Part of a small language model's weights: width 128, 3.33M parameters.
Each number is 50 + 12 x the weight over its row's rms, rounded and kept within 0 to 99. Layers, rows and columns count from 0. The size before them is the row's rms in percent of the matrix's.

# down: layer 3 MLP down (transposed), 512x128, rms 0.211, rows 122-156, columns 64-127
# gate: layer 3 MLP gate, 512x128, rms 0.161, rows 123-157, columns 64-127
# up: layer 3 MLP up, 512x128, rms 0.157, rows 123-157, columns 64-127
down122 090:57 40 46 55 48 49 36 62 50 55 39 56 32 59 58 35 60 61 35 49 26 61 77 43 35 54 39 54 49 57 17 49 61 75 51 40 69 47 66 22 52 81 23 35 57 50 39 49 48 55 68 56 74 55 55 66 54 46 59 53 54 46 46 53
gate123 100:54 57 34 47 28 32 58 60 31 31 59 57 47 39 47 78 46 53 61 39 51 47 45 49 53 47 48 29 47 48 29 67 60 40 34 54 52 47 60 33 29 54 40 49 56 35 44 37 61 66 33 59 52 43 61 34 27 40 11 44 69 57 56 39
up123 103:61 53 66 72 54 47 44 41 55 51 40 39 39 44 57 64 49 50 35 35 68 41 45 56 64 41 52 50 58 37 31 52 57 44 50 62 53 48 49 41 56 44 67 42 49 48 40 64 62 46 71 61 59 45 44 52 60 55 57 39 50 47 61 40
down123 098:72 47 49 53 64 53 48 50 54 50 55 74 45 46 62 59 19 33 61 52 57 57 39 45 60 52 64 36 39 50 60 64 58 55 52 75 20 41 49 50 41 39 48 28 44 45 45 53 43 39 56 34 47 46 64 43 47 61 49 64 44 48 77 61
gate124 101:52 38 92 48 48 72 67 43 62 35 57 52 55 47 60 47 67 49 43 42 58 47 39 42 43 44 49 35 55 38 53 45 48 35 68 44 54 67 71 46 38 30 60 20 56 63 54 48 34 45 50 54 51 59 47 38 58 41 68 60 60 51 49 52
up124 090:54 30 83 45 50 53 50 42 48 48 34 22 27 53 62 38 56 46 52 53 60 56 49 57 40 72 59 30 39 52 54 58 58 35 48 49 34 58 45 32 51 69 73 35 65 61 44 38 39 59 33 67 58 54 47 51 51 60 73 56 44 26 72 54
down124 092:58 47 46 30 48 59 56 67 37 39 45 55 42 44 76 48 41 65 57 45 57 56 33 36 45 30 43 46 44 52 45 55 60 65 60 58 82 51 61 65 48 44 65 54 59 66 57 52 60 47 63 49 33 27 44 52 38 52 57 39 48 71 33 40
gate125 093:37 40 51 49 41 34 73 64 37 45 27 46 44 46 73 60 50 34 59 56 39 38 47 37 56 47 24 43 38 36 39 60 46 54 37 43 60 67 60 32 43 25 57 39 50 56 49 62 49 53 45 64 40 70 33 56 38 36 84 50 36 49 34 38
up125 102:27 63 73 60 56 42 48 53 41 64 55 57 57 46 58 64 62 37 57 57 19 67 36 37 36 50 42 65 56 30 68 52 42 46 33 40 49 55 55 42 39 20 71 49 52 54 48 60 30 45 46 49 55 52 45 43 21 50 53 50 36 52 42 50
down125 099:45 61 78 64 47 49 51 54 45 55 37 60 68 49 39 45 68 36 44 44 57 36 56 61 16 37 39 18 53 19 36 30 61 44 37 45 60 42 52 41 51 36 52 60 53 63 31 39 50 39 66 46 51 70 53 39 48 34 61 55 53 53 61 27
gate126 100:54 29 52 47 46 27 56 48 67 18 68 54 32 67 63 50 50 42 39 48 48 50 64 53 37 44 38 58 38 35 30 39 31 49 52 38 46 39 64 39 50 54 72 57 58 50 42 34 27 19 52 41 33 50 34 47 58 41 74 50 63 42 21 51
up126 096:64 47 59 58 37 43 58 80 45 34 66 48 34 42 59 35 44 42 51 60 56 57 54 74 45 57 65 49 58 58 36 46 51 42 51 40 47 47 32 35 29 59 41 22 48 62 54 19 54 58 51 43 32 44 37 39 40 45 51 46 39 31 45 59
down126 095:46 60 20 40 33 49 54 53 56 65 41 45 35 45 48 62 49 47 47 52 24 40 45 43 55 70 57 57 53 60 55 59 56 59 51 45 48 39 37 39 54 55 40 62 56 43 56 70 69 59 66 78 57 41 53 56 39 49 35 33 43 53 72 47
gate127 095:22 59 65 56 50 50 60 55 32 41 50 50 42 62 47 50 51 18 44 24 52 51 44 38 43 72 34 57 45 39 57 28 29 57 60 68 21 62 51 53 43 38 46 53 56 55 65 64 48 35 46 48 65 48 27 16 33 44 38 54 25 63 51 54
up127 096:42 58 44 44 58 52 44 58 30 58 46 38 48 39 39 39 46 51 80 52 53 62 50 57 47 65 58 67 38 37 44 40 66 38 77 48 37 67 64 61 51 54 36 51 34 46 71 75 41 63 62 62 63 50 51 35 60 57 50 56 38 61 45 55
down127 093:56 45 65 59 43 57 76 47 74 42 57 65 54 48 44 36 80 54 50 65 38 53 54 50 47 44 34 48 41 41 51 53 84 45 33 48 58 53 43 52 45 62 46 57 42 23 49 53 43 48 58 58 68 54 55 57 40 70 44 46 53 49 53 46
gate128 100:73 69 49 49 40 48 74 38 52 34 59 63 41 35 64 50 50 53 36 37 45 62 44 61 52 74 54 57 49 56 47 65 60 33 42 55 48 37 56 32 47 45 30 36 55 49 69 60 47 49 40 48 56 50 59 40 61 33 44 46 53 42 68 52
up128 097:47 51 76 51 48 36 57 68 31 67 58 67 36 54 51 57 60 51 71 45 57 35 45 35 39 38 55 75 41 62 56 45 59 50 42 41 42 57 65 35 70 31 66 61 43 58 18 49 63 59 43 34 39 58 40 37 44 66 65 50 46 32 28 27
down128 102:47 60 44 43 68 42 71 31 47 60 40 40 46 45 66 37 45 26 13 64 40 34 40 59 46 60 40 43 45 60 40 65 23 27 51 66 59 48 50 50 53 45 39 51 51 59 61 74 40 49 49 34 58 47 31 36 56 56 75 49 45 64 58 58
gate129 084:50 55 64 31 52 51 39 73 59 54 50 63 67 48 40 53 50 61 60 30 56 54 76 60 49 54 44 54 57 65 11 50 36 40 26 50 81 55 45 55 45 43 63 46 49 69 28 73 43 44 63 65 47 53 62 63 23 58 55 44 60 55 62 53
up129 092:39 53 40 78 36 54 20 48 65 50 56 44 26 51 73 57 56 52 30 36 65 53 46 54 47 39 70 31 39 39 50 53 71 45 45 54 40 57 64 62 59 60 33 28 63 44 59 32 39 55 58 59 48 54 65 33 48 40 37 49 37 57 35 51
down129 085:52 44 43 58 49 56 39 52 47 41 38 48 26 37 66 50 41 70 46 37 64 49 56 46 34 55 52 54 51 52 32 64 52 56 69 48 45 30 52 55 55 35 49 64 59 82 70 60 38 61 59 34 41 46 23 54 64 53 35 37 17 40 45 42
gate130 100:39 66 46 33 60 53 71 31 43 54 37 58 36 57 60 48 51 30 59 47 43 37 58 41 40 42 13 50 22 46 63 53 49 65 49 42 41 48 68 66 54 65 63 43 48 59 30 65 60 52 28 54 53 42 56 54 58 47 39 67 49 48 60 29
up130 098:64 57 74 48 49 51 54 34 51 46 49 58 59 36 68 25 43 60 73 39 49 40 61 51 56 61 68 53 45 48 52 42 46 37 81 30 61 51 52 40 44 44 38 58 33 52 37 42 79 51 61 47 37 37 43 43 53 65 25 38 54 61 52 48
down130 102:61 38 28 49 34 54 54 59 55 49 42 47 55 69 33 50 57 63 65 46 50 59 56 63 57 42 55 70 50 51 50 60 49 67 35 48 39 64 52 40 30 46 34 49 44 30 36 47 49 52 49 62 39 41 56 44 37 37 51 59 55 44 66 56
gate131 095:66 41 46 39 59 44 32 54 51 48 60 69 72 24 64 61 57 58 57 37 86 64 47 48 69 60 55 48 56 66 54 46 67 54 54 48 43 33 34 59 37 53 49 48 43 43 69 43 77 70 47 37 80 39 38 29 38 53 45 53 72 68 57 55
up131 099:52 71 53 59 68 32 24 47 26 48 60 56 61 55 49 70 37 58 55 33 59 58 37 69 46 60 53 34 46 34 50 44 69 47 46 41 42 15 52 28 36 53 65 62 57 42 58 52 45 49 39 47 43 50 55 43 46 54 51 43 60 58 59 68
down131 092:60 29 19 48 41 29 47 42 54 66 49 17 63 51 49 84 48 52 64 39 45 31 53 46 26 53 41 52 63 63 38 44 49 58 37 47 58 43 53 57 42 41 60 70 26 52 54 64 64 40 58 44 63 63 59 50 69 55 37 35 54 53 59 55
gate132 106:48 52 48 56 52 41 64 57 54 49 37 51 33 45 34 46 34 31 42 77 66 60 46 21 63 48 54 50 43 61 55 49 41 43 46 58 52 56 58 36 42 36 79 50 52 45 50 46 34 67 76 42 59 71 56 56 52 38 54 43 29 46 29 46
up132 099:54 53 38 69 40 71 49 51 43 30 45 44 68 65 68 55 73 50 50 55 65 28 45 32 34 35 39 43 66 54 37 51 20 62 39 40 33 37 79 41 69 35 45 53 54 37 49 57 49 60 54 55 75 33 48 70 52 48 27 43 32 44 49 72
down132 100:37 35 46 50 54 58 43 43 39 60 59 57 45 53 45 30 31 51 65 55 62 56 69 51 43 52 51 45 49 62 50 58 54 40 60 51 48 51 55 32 25 37 67 37 54 32 42 17 58 72 61 33 38 65 58 48 44 46 43 51 42 57 53 28
gate133 100:27 61 33 42 67 42 71 58 58 49 57 47 57 44 53 58 36 39 39 58 51 52 46 49 63 42 47 68 67 52 37 33 69 35 41 28 54 76 37 85 54 53 47 45 67 65 43 72 41 47 58 50 64 66 68 50 50 44 46 61 27 43 56 31
up133 094:52 42 52 49 34 34 65 45 53 69 62 38 60 44 54 69 37 40 65 54 39 50 46 42 52 46 37 55 72 38 39 43 65 39 42 55 46 68 58 50 78 60 62 48 40 61 38 56 42 30 30 60 47 44 37 45 68 20 43 66 55 54 42 57
down133 099:39 49 41 41 40 53 55 47 38 39 47 57 51 45 42 58 52 40 37 40 51 49 43 60 74 39 52 80 69 65 43 41 45 17 41 42 60 77 43 59 63 47 56 62 62 37 43 46 42 52 55 47 29 73 29 46 55 48 27 62 73 39 36 72
gate134 103:72 33 65 77 50 61 64 23 67 55 42 59 67 18 29 48 45 46 55 51 46 36 41 62 58 52 51 38 40 45 49 68 44 53 41 59 63 51 29 36 42 53 59 59 33 41 28 45 66 58 59 47 44 46 72 66 38 52 54 46 58 49 51 24
up134 104:46 35 54 59 47 49 51 51 49 20 50 57 39 72 48 51 51 36 50 70 38 50 29 38 54 28 45 55 67 38 36 42 37 73 49 78 47 63 34 68 64 62 68 50 61 47 47 53 11 53 55 37 48 62 26 62 57 40 53 59 44 53 58 50
down134 105:44 52 41 52 45 63 53 29 50 49 54 60 67 55 35 47 60 39 47 63 38 58 23 54 38 37 49 38 61 39 46 39 53 77 50 59 73 45 50 66 41 71 60 53 40 52 41 70 54 42 49 57 51 49 65 62 64 47 50 47 53 64 58 52
gate135 097:66 55 45 57 56 50 54 42 35 73 42 50 67 40 50 36 65 42 57 43 61 64 62 43 63 39 70 44 44 42 51 45 28 28 47 75 45 44 46 66 53 41 68 40 21 40 53 37 35 48 62 47 49 51 47 67 50 65 43 59 39 17 53 32
up135 089:32 47 54 42 43 51 60 34 39 41 55 61 45 58 60 67 64 48 40 70 44 55 41 57 41 47 54 47 58 75 31 27 71 73 46 48 58 60 62 35 38 54 54 36 39 63 43 50 58 64 66 62 58 25 59 43 21 35 57 63 38 78 54 56
down135 093:64 66 41 50 76 49 40 36 37 34 63 51 45 40 40 39 43 67 57 50 68 28 64 33 34 59 47 70 50 59 22 54 36 37 51 73 48 43 46 60 32 26 72 51 39 60 65 46 47 76 46 57 63 35 50 48 50 45 45 56 73 31 80 43
gate136 093:34 50 61 62 34 48 44 62 40 61 43 50 65 68 43 45 51 40 58 39 42 54 49 43 69 41 46 39 33 70 60 35 61 74 42 46 46 33 57 42 64 62 63 50 78 54 40 49 52 70 35 54 42 44 49 39 27 50 67 57 66 54 21 71
up136 091:34 47 61 34 55 58 36 57 79 39 55 38 63 61 43 49 46 42 74 46 39 49 41 39 59 28 44 50 53 46 54 34 33 61 64 52 57 33 48 61 42 55 58 73 64 48 71 47 52 45 35 67 60 52 44 39 44 40 23 62 70 65 60 49
down136 098:52 52 55 53 56 55 66 36 66 55 52 62 51 55 59 50 47 54 36 47 49 69 59 57 25 57 73 68 52 61 38 55 46 45 70 56 69 57 61 51 57 38 54 46 64 54 32 52 60 42 53 31 54 48 65 43 56 41 67 42 36 27 68 43
gate137 098:35 42 64 51 33 65 48 55 60 74 33 35 56 62 36 46 40 38 63 28 40 38 40 46 33 42 35 64 54 57 31 41 35 45 44 61 66 68 39 42 67 62 57 42 39 55 47 70 50 47 45 57 40 61 63 55 66 44 57 50 33 41 34 55
up137 092:49 52 54 35 41 47 43 67 65 47 78 33 44 46 34 48 32 59 50 40 52 60 41 17 60 24 51 40 47 48 60 23 55 53 51 68 39 50 41 57 31 41 42 31 49 53 48 69 68 40 50 51 47 38 50 63 46 50 69 51 70 56 44 52
down137 093:61 31 20 54 70 55 59 37 65 59 44 39 56 48 49 47 42 19 75 63 40 54 52 51 51 22 46 57 42 24 62 63 57 48 26 66 43 42 71 28 39 41 44 59 53 66 43 66 66 59 40 49 42 35 58 52 44 42 46 44 54 45 56 62
gate138 102:37 74 45 34 47 70 46 63 59 50 35 67 46 58 84 46 64 23 50 45 48 47 66 42 56 35 67 49 55 55 43 55 65 59 48 45 58 59 59 74 59 48 78 57 39 39 54 51 50 46 48 49 56 39 64 45 72 39 55 41 33 61 38 66
up138 097:48 21 48 57 64 44 65 16 67 47 41 45 47 47 43 61 33 56 60 66 54 36 41 59 45 41 55 30 65 73 66 54 34 52 34 48 51 34 55 52 44 37 51 48 15 34 44 48 32 37 46 59 47 47 45 66 36 33 56 40 60 55 52 62
down138 103:71 56 40 56 33 52 45 46 60 67 45 41 55 39 36 16 72 39 51 31 52 53 41 34 47 41 73 48 58 39 50 50 57 83 34 38 51 56 46 31 54 46 47 27 49 53 53 44 61 57 50 46 74 45 58 77 54 63 53 73 59 38 69 53
gate139 104:35 55 64 42 56 52 62 46 54 54 73 65 40 61 58 56 56 52 39 46 61 52 52 36 52 44 45 50 33 68 49 31 72 56 38 41 42 40 38 59 59 40 47 68 44 50 54 40 33 39 65 48 32 53 76 30 58 34 57 53 57 57 40 35
up139 092:63 28 54 43 33 54 53 40 60 34 36 39 48 40 39 43 42 39 43 30 37 48 63 61 51 66 54 57 61 45 22 64 39 50 44 54 58 68 52 39 59 66 40 54 57 57 37 60 69 74 61 56 60 44 45 56 44 44 60 64 63 50 62 35
down139 097:39 67 44 45 55 62 62 41 62 34 47 70 66 67 67 52 35 67 48 56 59 62 44 44 47 50 56 48 31 82 68 49 49 51 25 47 54 48 36 65 40 26 45 70 45 42 41 43 41 46 61 64 34 48 64 42 64 36 50 46 49 44 51 42
gate140 099:39 56 61 62 59 43 62 67 46 59 57 45 39 67 54 59 46 46 43 79 45 56 52 47 51 55 47 50 50 53 79 38 56 55 41 49 45 53 50 61 63 44 73 60 45 45 51 40 47 27 66 34 46 47 46 48 34 38 59 61 45 52 53 43
up140 092:60 42 24 42 45 39 47 29 47 44 55 73 51 34 42 57 28 78 27 43 51 32 62 62 54 48 53 44 49 57 52 55 38 53 55 51 66 42 29 59 62 41 41 69 61 37 45 63 57 60 50 55 51 78 71 39 40 54 63 53 47 49 47 53
down140 092:62 57 44 50 53 71 32 60 28 49 29 65 66 59 45 54 27 47 45 39 56 50 61 45 74 43 46 31 57 52 78 41 23 70 38 31 61 58 61 56 64 46 66 61 50 58 50 45 47 26 66 65 25 72 50 66 52 43 45 68 52 59 47 70
gate141 103:67 44 60 54 34 30 68 48 57 43 68 51 22 47 67 44 43 44 34 68 50 64 79 59 40 36 66 51 46 48 52 63 43 54 35 46 46 46 81 56 57 51 60 47 31 29 55 69 56 61 54 42 55 52 73 49 59 51 59 58 62 49 65 38
up141 099:45 37 61 63 50 34 67 33 63 49 65 51 54 50 44 53 41 57 47 26 67 46 28 41 31 70 57 59 60 65 43 63 38 64 53 67 30 31 48 50 70 51 44 53 76 45 65 37 47 42 31 60 53 71 55 44 55 48 37 57 48 64 67 55
down141 104:54 46 41 44 61 63 49 36 52 75 46 62 56 58 50 32 36 58 75 36 65 57 37 41 63 41 45 27 64 55 68 39 48 58 59 52 52 63 42 69 47 54 40 50 33 61 37 43 50 42 31 47 61 71 39 66 54 61 55 37 37 49 43 58
gate142 094:68 39 55 38 31 59 56 61 59 50 33 44 24 56 62 66 32 37 50 66 74 35 59 32 62 41 49 41 44 64 43 67 42 43 52 59 51 43 66 40 43 40 61 28 50 51 56 23 65 48 47 70 65 53 52 34 41 56 45 35 69 43 38 59
up142 105:41 46 39 47 55 41 31 74 39 40 43 39 42 54 73 36 54 49 36 44 64 41 28 53 51 61 41 29 35 30 46 52 43 44 41 52 68 37 65 70 49 80 58 45 65 33 36 54 43 51 56 44 34 58 75 64 57 36 37 48 42 43 59 46
down142 099:53 23 69 49 50 44 37 68 73 63 66 50 39 69 62 50 46 40 45 30 50 47 34 56 37 33 45 56 55 68 38 58 53 57 58 35 48 40 65 54 68 72 54 41 44 32 60 65 47 58 56 57 59 58 69 52 49 30 43 55 54 45 62 52
gate143 111:59 69 44 34 61 38 40 55 47 39 49 38 33 62 38 63 59 57 34 22 58 26 55 48 55 45 51 52 49 43 42 65 50 61 54 59 56 53 50 33 51 31 37 53 62 39 53 40 49 63 35 60 67 32 32 63 54 55 38 25 49 51 71 72
up143 101:56 34 58 64 32 40 44 70 67 50 52 65 51 47 36 41 32 52 51 50 51 49 37 62 46 51 35 49 25 57 46 57 62 24 38 81 43 55 72 46 76 31 59 56 28 36 36 45 45 43 56 22 45 38 38 48 48 43 51 67 58 48 50 34
down143 099:47 49 20 47 54 44 11 56 49 64 35 50 51 45 39 58 38 41 51 75 58 36 81 28 47 52 56 34 37 52 67 45 41 59 51 60 48 56 58 50 56 25 35 35 59 50 53 66 37 52 45 27 54 35 66 51 49 49 37 26 38 40 64 59
gate144 090:56 56 58 37 27 47 54 58 41 48 53 41 49 53 50 45 35 36 33 53 50 34 65 53 47 48 69 39 57 61 33 60 43 71 43 54 66 35 36 66 31 67 38 41 50 35 65 71 53 56 60 55 62 79 61 54 56 34 35 61 43 56 60 48
up144 103:55 55 67 30 67 56 53 57 47 57 31 45 47 59 65 57 41 56 44 46 48 47 62 60 60 42 69 63 47 48 55 45 49 30 65 57 59 44 61 57 59 66 37 57 45 26 41 36 44 44 64 50 61 69 30 58 71 40 38 56 52 44 80 69
down144 104:61 41 59 44 50 52 61 57 35 56 31 44 40 56 56 54 43 51 38 37 58 53 68 40 59 52 69 41 48 57 46 52 58 41 50 57 66 53 49 59 47 68 45 53 41 26 54 70 58 55 54 59 66 83 47 46 50 34 41 59 51 61 89 79
gate145 091:37 50 72 58 37 59 43 46 70 41 56 75 37 54 52 65 48 61 32 36 46 27 50 43 47 39 32 53 66 31 44 42 52 49 58 73 58 35 44 53 64 32 57 64 58 56 48 64 62 42 35 75 58 40 60 57 43 58 31 35 50 59 53 35
up145 096:57 53 55 60 59 44 57 58 78 54 50 46 61 34 62 70 70 56 44 38 40 52 54 65 38 42 56 47 64 50 39 61 42 57 35 47 68 42 44 54 72 37 42 54 60 50 40 48 52 60 51 71 64 37 56 25 37 70 57 36 52 48 22 42
down145 102:60 41 59 44 49 48 63 52 50 56 69 69 64 39 56 37 56 53 66 57 43 51 40 28 49 64 37 66 64 44 64 29 54 61 52 45 39 49 48 64 51 53 53 36 49 25 55 40 53 70 46 54 16 51 45 46 65 41 62 47 59 51 31 42
gate146 097:50 35 51 71 41 54 63 47 53 36 37 41 48 51 56 39 36 44 88 63 43 53 50 45 49 40 33 32 69 60 39 61 23 69 63 57 59 60 72 54 36 55 59 45 45 52 42 51 56 57 65 46 39 80 53 43 42 35 41 60 54 54 42 42
up146 093:56 57 45 55 49 50 65 49 55 54 47 57 62 56 56 49 41 45 54 58 37 38 54 38 37 56 39 53 66 48 39 56 42 34 66 36 36 74 51 38 55 53 38 52 44 54 58 31 33 48 73 44 67 55 35 39 60 49 52 42 37 14 41 17
down146 096:40 52 53 62 41 53 44 49 66 53 66 33 52 49 59 30 34 57 66 70 60 66 67 42 37 59 54 21 41 53 46 62 54 50 60 50 60 61 52 64 40 35 44 08 47 47 60 29 58 71 47 61 48 71 52 35 54 45 67 53 69 66 37 36
gate147 113:48 53 42 40 39 34 67 13 59 45 25 75 47 35 71 65 49 73 41 62 56 52 54 59 63 61 39 56 55 47 45 67 39 60 43 25 66 52 49 59 55 45 49 76 40 63 45 43 52 59 66 37 41 51 45 59 73 50 52 60 45 48 63 52
up147 104:36 50 47 44 51 62 46 57 60 63 37 54 53 48 44 45 47 60 53 61 38 56 39 61 58 36 33 47 35 32 68 47 71 64 32 36 57 40 49 57 56 50 59 36 43 53 64 36 25 42 16 26 65 54 46 36 43 32 89 48 50 51 60 34
down147 110:48 58 46 69 48 65 51 79 46 50 41 56 42 62 40 62 56 49 36 18 38 50 47 33 65 52 54 76 55 47 58 62 47 48 58 53 55 44 65 39 42 53 53 33 49 40 46 57 65 36 48 63 29 61 41 41 33 49 42 48 51 56 34 71
gate148 108:61 57 75 42 41 51 46 38 38 51 57 52 63 52 71 71 48 63 51 51 87 40 59 59 54 48 45 25 45 62 44 50 50 79 45 36 35 58 56 29 74 36 53 68 44 52 24 53 44 49 56 69 42 63 52 63 51 59 57 64 39 42 72 58
up148 106:39 71 82 70 63 42 68 57 36 42 66 50 64 42 61 58 31 52 48 56 54 45 58 46 42 54 48 58 40 56 49 65 40 64 38 49 56 48 51 60 39 63 66 46 46 56 41 50 78 51 51 54 37 54 71 43 44 14 46 65 34 42 46 49
down148 109:67 47 46 35 47 37 68 45 35 68 55 45 62 61 57 51 41 34 25 41 60 51 43 48 38 54 46 53 68 36 42 50 49 24 52 44 39 52 51 58 32 24 56 69 66 58 44 54 24 35 43 68 38 57 56 54 61 31 24 64 47 61 46 63
gate149 109:65 69 41 33 72 57 51 45 55 47 65 54 63 48 47 37 66 24 48 46 60 44 70 55 53 35 59 56 52 64 76 62 50 37 51 34 45 39 65 45 53 34 12 60 64 44 39 63 69 47 40 66 50 46 52 38 43 53 58 32 52 53 57 67
up149 099:63 35 30 59 66 58 73 57 50 52 66 34 44 56 48 36 61 53 49 63 35 49 43 60 55 68 41 54 40 64 43 56 48 24 38 33 56 55 51 50 36 60 71 40 41 34 48 63 45 61 60 73 56 59 55 51 46 59 63 50 37 44 32 61
down149 099:31 61 50 69 53 68 33 45 45 63 41 55 69 42 49 31 53 73 53 54 49 42 28 65 69 42 47 57 59 43 42 58 59 69 65 51 44 64 43 49 58 60 54 59 48 49 53 58 40 41 34 40 64 40 53 63 64 27 49 65 46 36 43 55
gate150 102:49 54 60 53 43 32 58 46 63 47 40 63 70 59 62 58 49 40 33 52 48 38 50 36 47 36 37 30 29 58 53 33 24 51 57 55 42 30 41 30 41 51 72 45 49 65 44 45 58 41 46 53 39 63 39 60 51 67 42 61 42 39 58 59
up150 104:27 37 53 56 32 58 66 66 36 34 46 55 55 57 38 40 39 54 47 65 65 47 56 56 53 57 41 64 46 66 41 51 52 61 58 57 38 34 47 40 36 69 73 25 31 41 65 50 47 31 53 46 41 35 47 52 61 53 40 46 38 55 50 74
down150 100:53 61 38 46 51 54 35 43 46 67 28 29 52 63 37 37 33 45 27 50 52 46 47 54 59 64 53 49 65 36 40 45 62 51 42 34 45 64 53 35 46 34 29 58 54 48 52 52 57 63 69 35 53 29 49 43 36 52 04 50 57 49 59 61
gate151 110:39 61 47 47 78 41 35 40 39 31 65 61 30 45 40 54 45 53 55 63 32 25 63 51 54 60 37 61 35 65 46 53 42 60 54 41 44 30 65 45 28 61 53 39 44 55 47 54 56 38 46 47 38 41 40 34 47 42 49 37 47 59 67 50
up151 097:27 57 60 24 51 63 49 64 54 62 62 58 45 33 69 54 33 40 56 48 58 38 44 35 34 31 37 46 57 41 65 65 31 75 56 44 60 60 64 47 51 45 69 39 58 56 40 64 38 52 43 49 71 48 35 56 53 53 34 56 37 59 56 59
down151 099:62 50 78 56 40 35 50 46 41 58 45 42 47 28 36 56 57 77 57 54 39 36 44 69 44 51 51 54 61 34 35 36 38 57 45 74 39 43 34 68 53 49 43 87 53 43 65 33 54 49 38 56 39 63 53 44 61 47 62 53 54 46 39 58
gate152 093:54 40 49 41 42 54 49 57 65 53 40 55 52 51 60 66 48 48 63 43 58 57 55 58 38 42 37 41 57 30 33 42 30 45 45 41 43 62 68 63 47 39 56 47 67 50 55 51 49 37 40 47 56 70 70 27 36 66 46 44 44 37 27 07
up152 097:54 37 52 58 40 45 53 52 39 47 55 47 60 63 48 58 38 58 45 56 53 46 52 47 67 32 59 43 66 57 74 35 63 60 54 48 42 43 28 43 45 32 61 68 48 49 39 24 57 68 46 26 50 20 30 67 66 55 56 49 73 50 59 56
down152 097:60 37 33 45 47 40 49 40 33 33 51 51 69 55 63 66 41 58 52 36 62 46 74 49 39 56 42 50 59 57 43 35 61 51 54 52 51 45 36 61 52 57 55 64 36 73 54 54 58 51 61 27 43 52 43 65 29 51 73 72 45 61 52 60
gate153 102:77 76 63 64 51 76 42 50 60 44 65 42 44 42 50 44 47 56 60 51 51 47 62 60 26 48 16 27 40 45 58 31 56 66 61 64 40 38 42 60 38 43 34 52 45 55 60 62 61 49 56 52 54 42 52 40 65 54 38 55 36 65 43 62
up153 101:62 30 71 42 43 48 53 64 59 46 74 51 50 50 59 48 50 45 42 32 21 54 60 47 52 39 48 61 37 71 52 63 41 45 43 49 59 69 51 41 68 43 60 32 61 51 53 22 72 53 39 39 50 40 57 62 75 51 50 42 67 44 51 31
down153 099:69 43 47 56 56 70 50 44 81 37 26 56 39 45 39 58 38 55 68 30 64 50 49 54 37 64 58 38 55 45 42 46 62 48 60 48 59 16 56 52 29 66 63 29 66 47 46 44 57 31 43 45 46 44 51 58 71 50 49 61 45 51 45 46
gate154 105:42 45 73 64 55 46 47 72 27 50 38 29 71 70 56 48 62 56 46 30 31 29 61 52 38 56 61 49 67 74 35 41 40 45 57 52 51 52 54 59 56 40 75 54 62 59 73 54 55 26 54 38 43 48 74 61 62 59 69 51 45 44 59 60
up154 102:49 46 33 42 46 52 37 51 69 53 50 48 37 56 61 70 44 32 49 57 41 58 29 17 79 42 41 61 57 29 50 51 50 50 48 53 48 64 41 34 45 33 47 65 27 47 42 40 47 64 60 60 65 69 24 33 56 35 50 62 51 46 60 78
down154 105:35 64 50 55 54 30 35 67 38 76 37 39 49 57 60 67 57 40 47 37 58 51 68 50 40 47 59 59 68 52 29 56 49 42 51 53 49 41 56 48 64 53 65 55 34 43 60 49 51 71 43 38 50 52 46 32 51 34 53 74 66 49 44 64
gate155 097:80 56 43 51 56 53 69 53 55 48 55 57 48 36 55 51 65 49 43 37 44 64 38 53 44 21 42 51 46 36 60 56 61 38 50 49 51 49 25 48 44 39 29 45 45 58 61 46 79 45 22 42 42 42 48 39 38 47 51 32 37 43 53 39
up155 102:39 54 52 38 60 40 50 47 41 56 55 69 34 45 35 34 26 32 64 43 34 47 72 50 55 50 52 67 53 56 39 62 55 62 62 45 46 62 65 63 49 63 22 47 48 51 51 72 64 47 35 58 52 36 58 46 33 49 49 58 50 61 54 57
down155 099:40 47 34 52 59 55 55 56 51 62 70 51 40 49 44 39 28 61 46 81 31 61 56 47 51 71 55 49 48 50 51 59 49 57 60 53 47 54 54 68 43 55 65 46 55 53 40 55 56 35 51 56 47 25 58 56 42 44 52 55 31 67 64 54
gate156 099:66 68 52 41 40 46 28 31 53 47 33 31 56 56 51 60 52 61 33 84 46 30 44 44 71 53 51 44 47 39 37 53 61 40 61 53 22 58 52 36 54 52 38 47 57 57 59 48 42 53 54 62 56 63 18 68 38 27 59 49 37 50 49 48
up156 095:49 41 46 59 52 57 61 42 33 56 58 39 44 15 43 24 43 40 59 47 54 70 43 48 43 60 35 47 39 38 53 35 83 55 55 35 42 68 58 46 46 26 36 64 58 43 52 48 43 57 73 51 62 39 43 42 43 52 44 65 35 43 61 46
down156 094:46 36 56 36 56 62 52 60 42 38 35 75 59 59 40 50 70 40 27 26 69 56 53 52 46 55 65 57 61 59 71 31 37 64 57 34 52 63 63 60 52 65 45 42 58 53 73 57 59 53 45 40 57 34 48 54 52 51 76 37 60 47 45 61
gate157 099:45 46 30 39 32 66 25 45 47 40 23 37 58 85 61 52 71 59 46 48 59 45 35 24 54 55 71 49 65 46 41 61 59 54 56 39 54 60 45 45 49 51 51 70 56 53 53 20 51 56 61 46 73 50 44 26 43 52 39 58 38 51 53 51
up157 102:56 51 43 63 64 46 56 53 21 53 53 57 45 39 64 62 26 62 41 43 51 56 55 61 38 57 44 54 59 46 70 52 77 51 66 48 28 53 60 48 41 53 42 47 69 36 58 41 48 70 74 48 59 67 81 54 46 56 25 51 44 59 53 51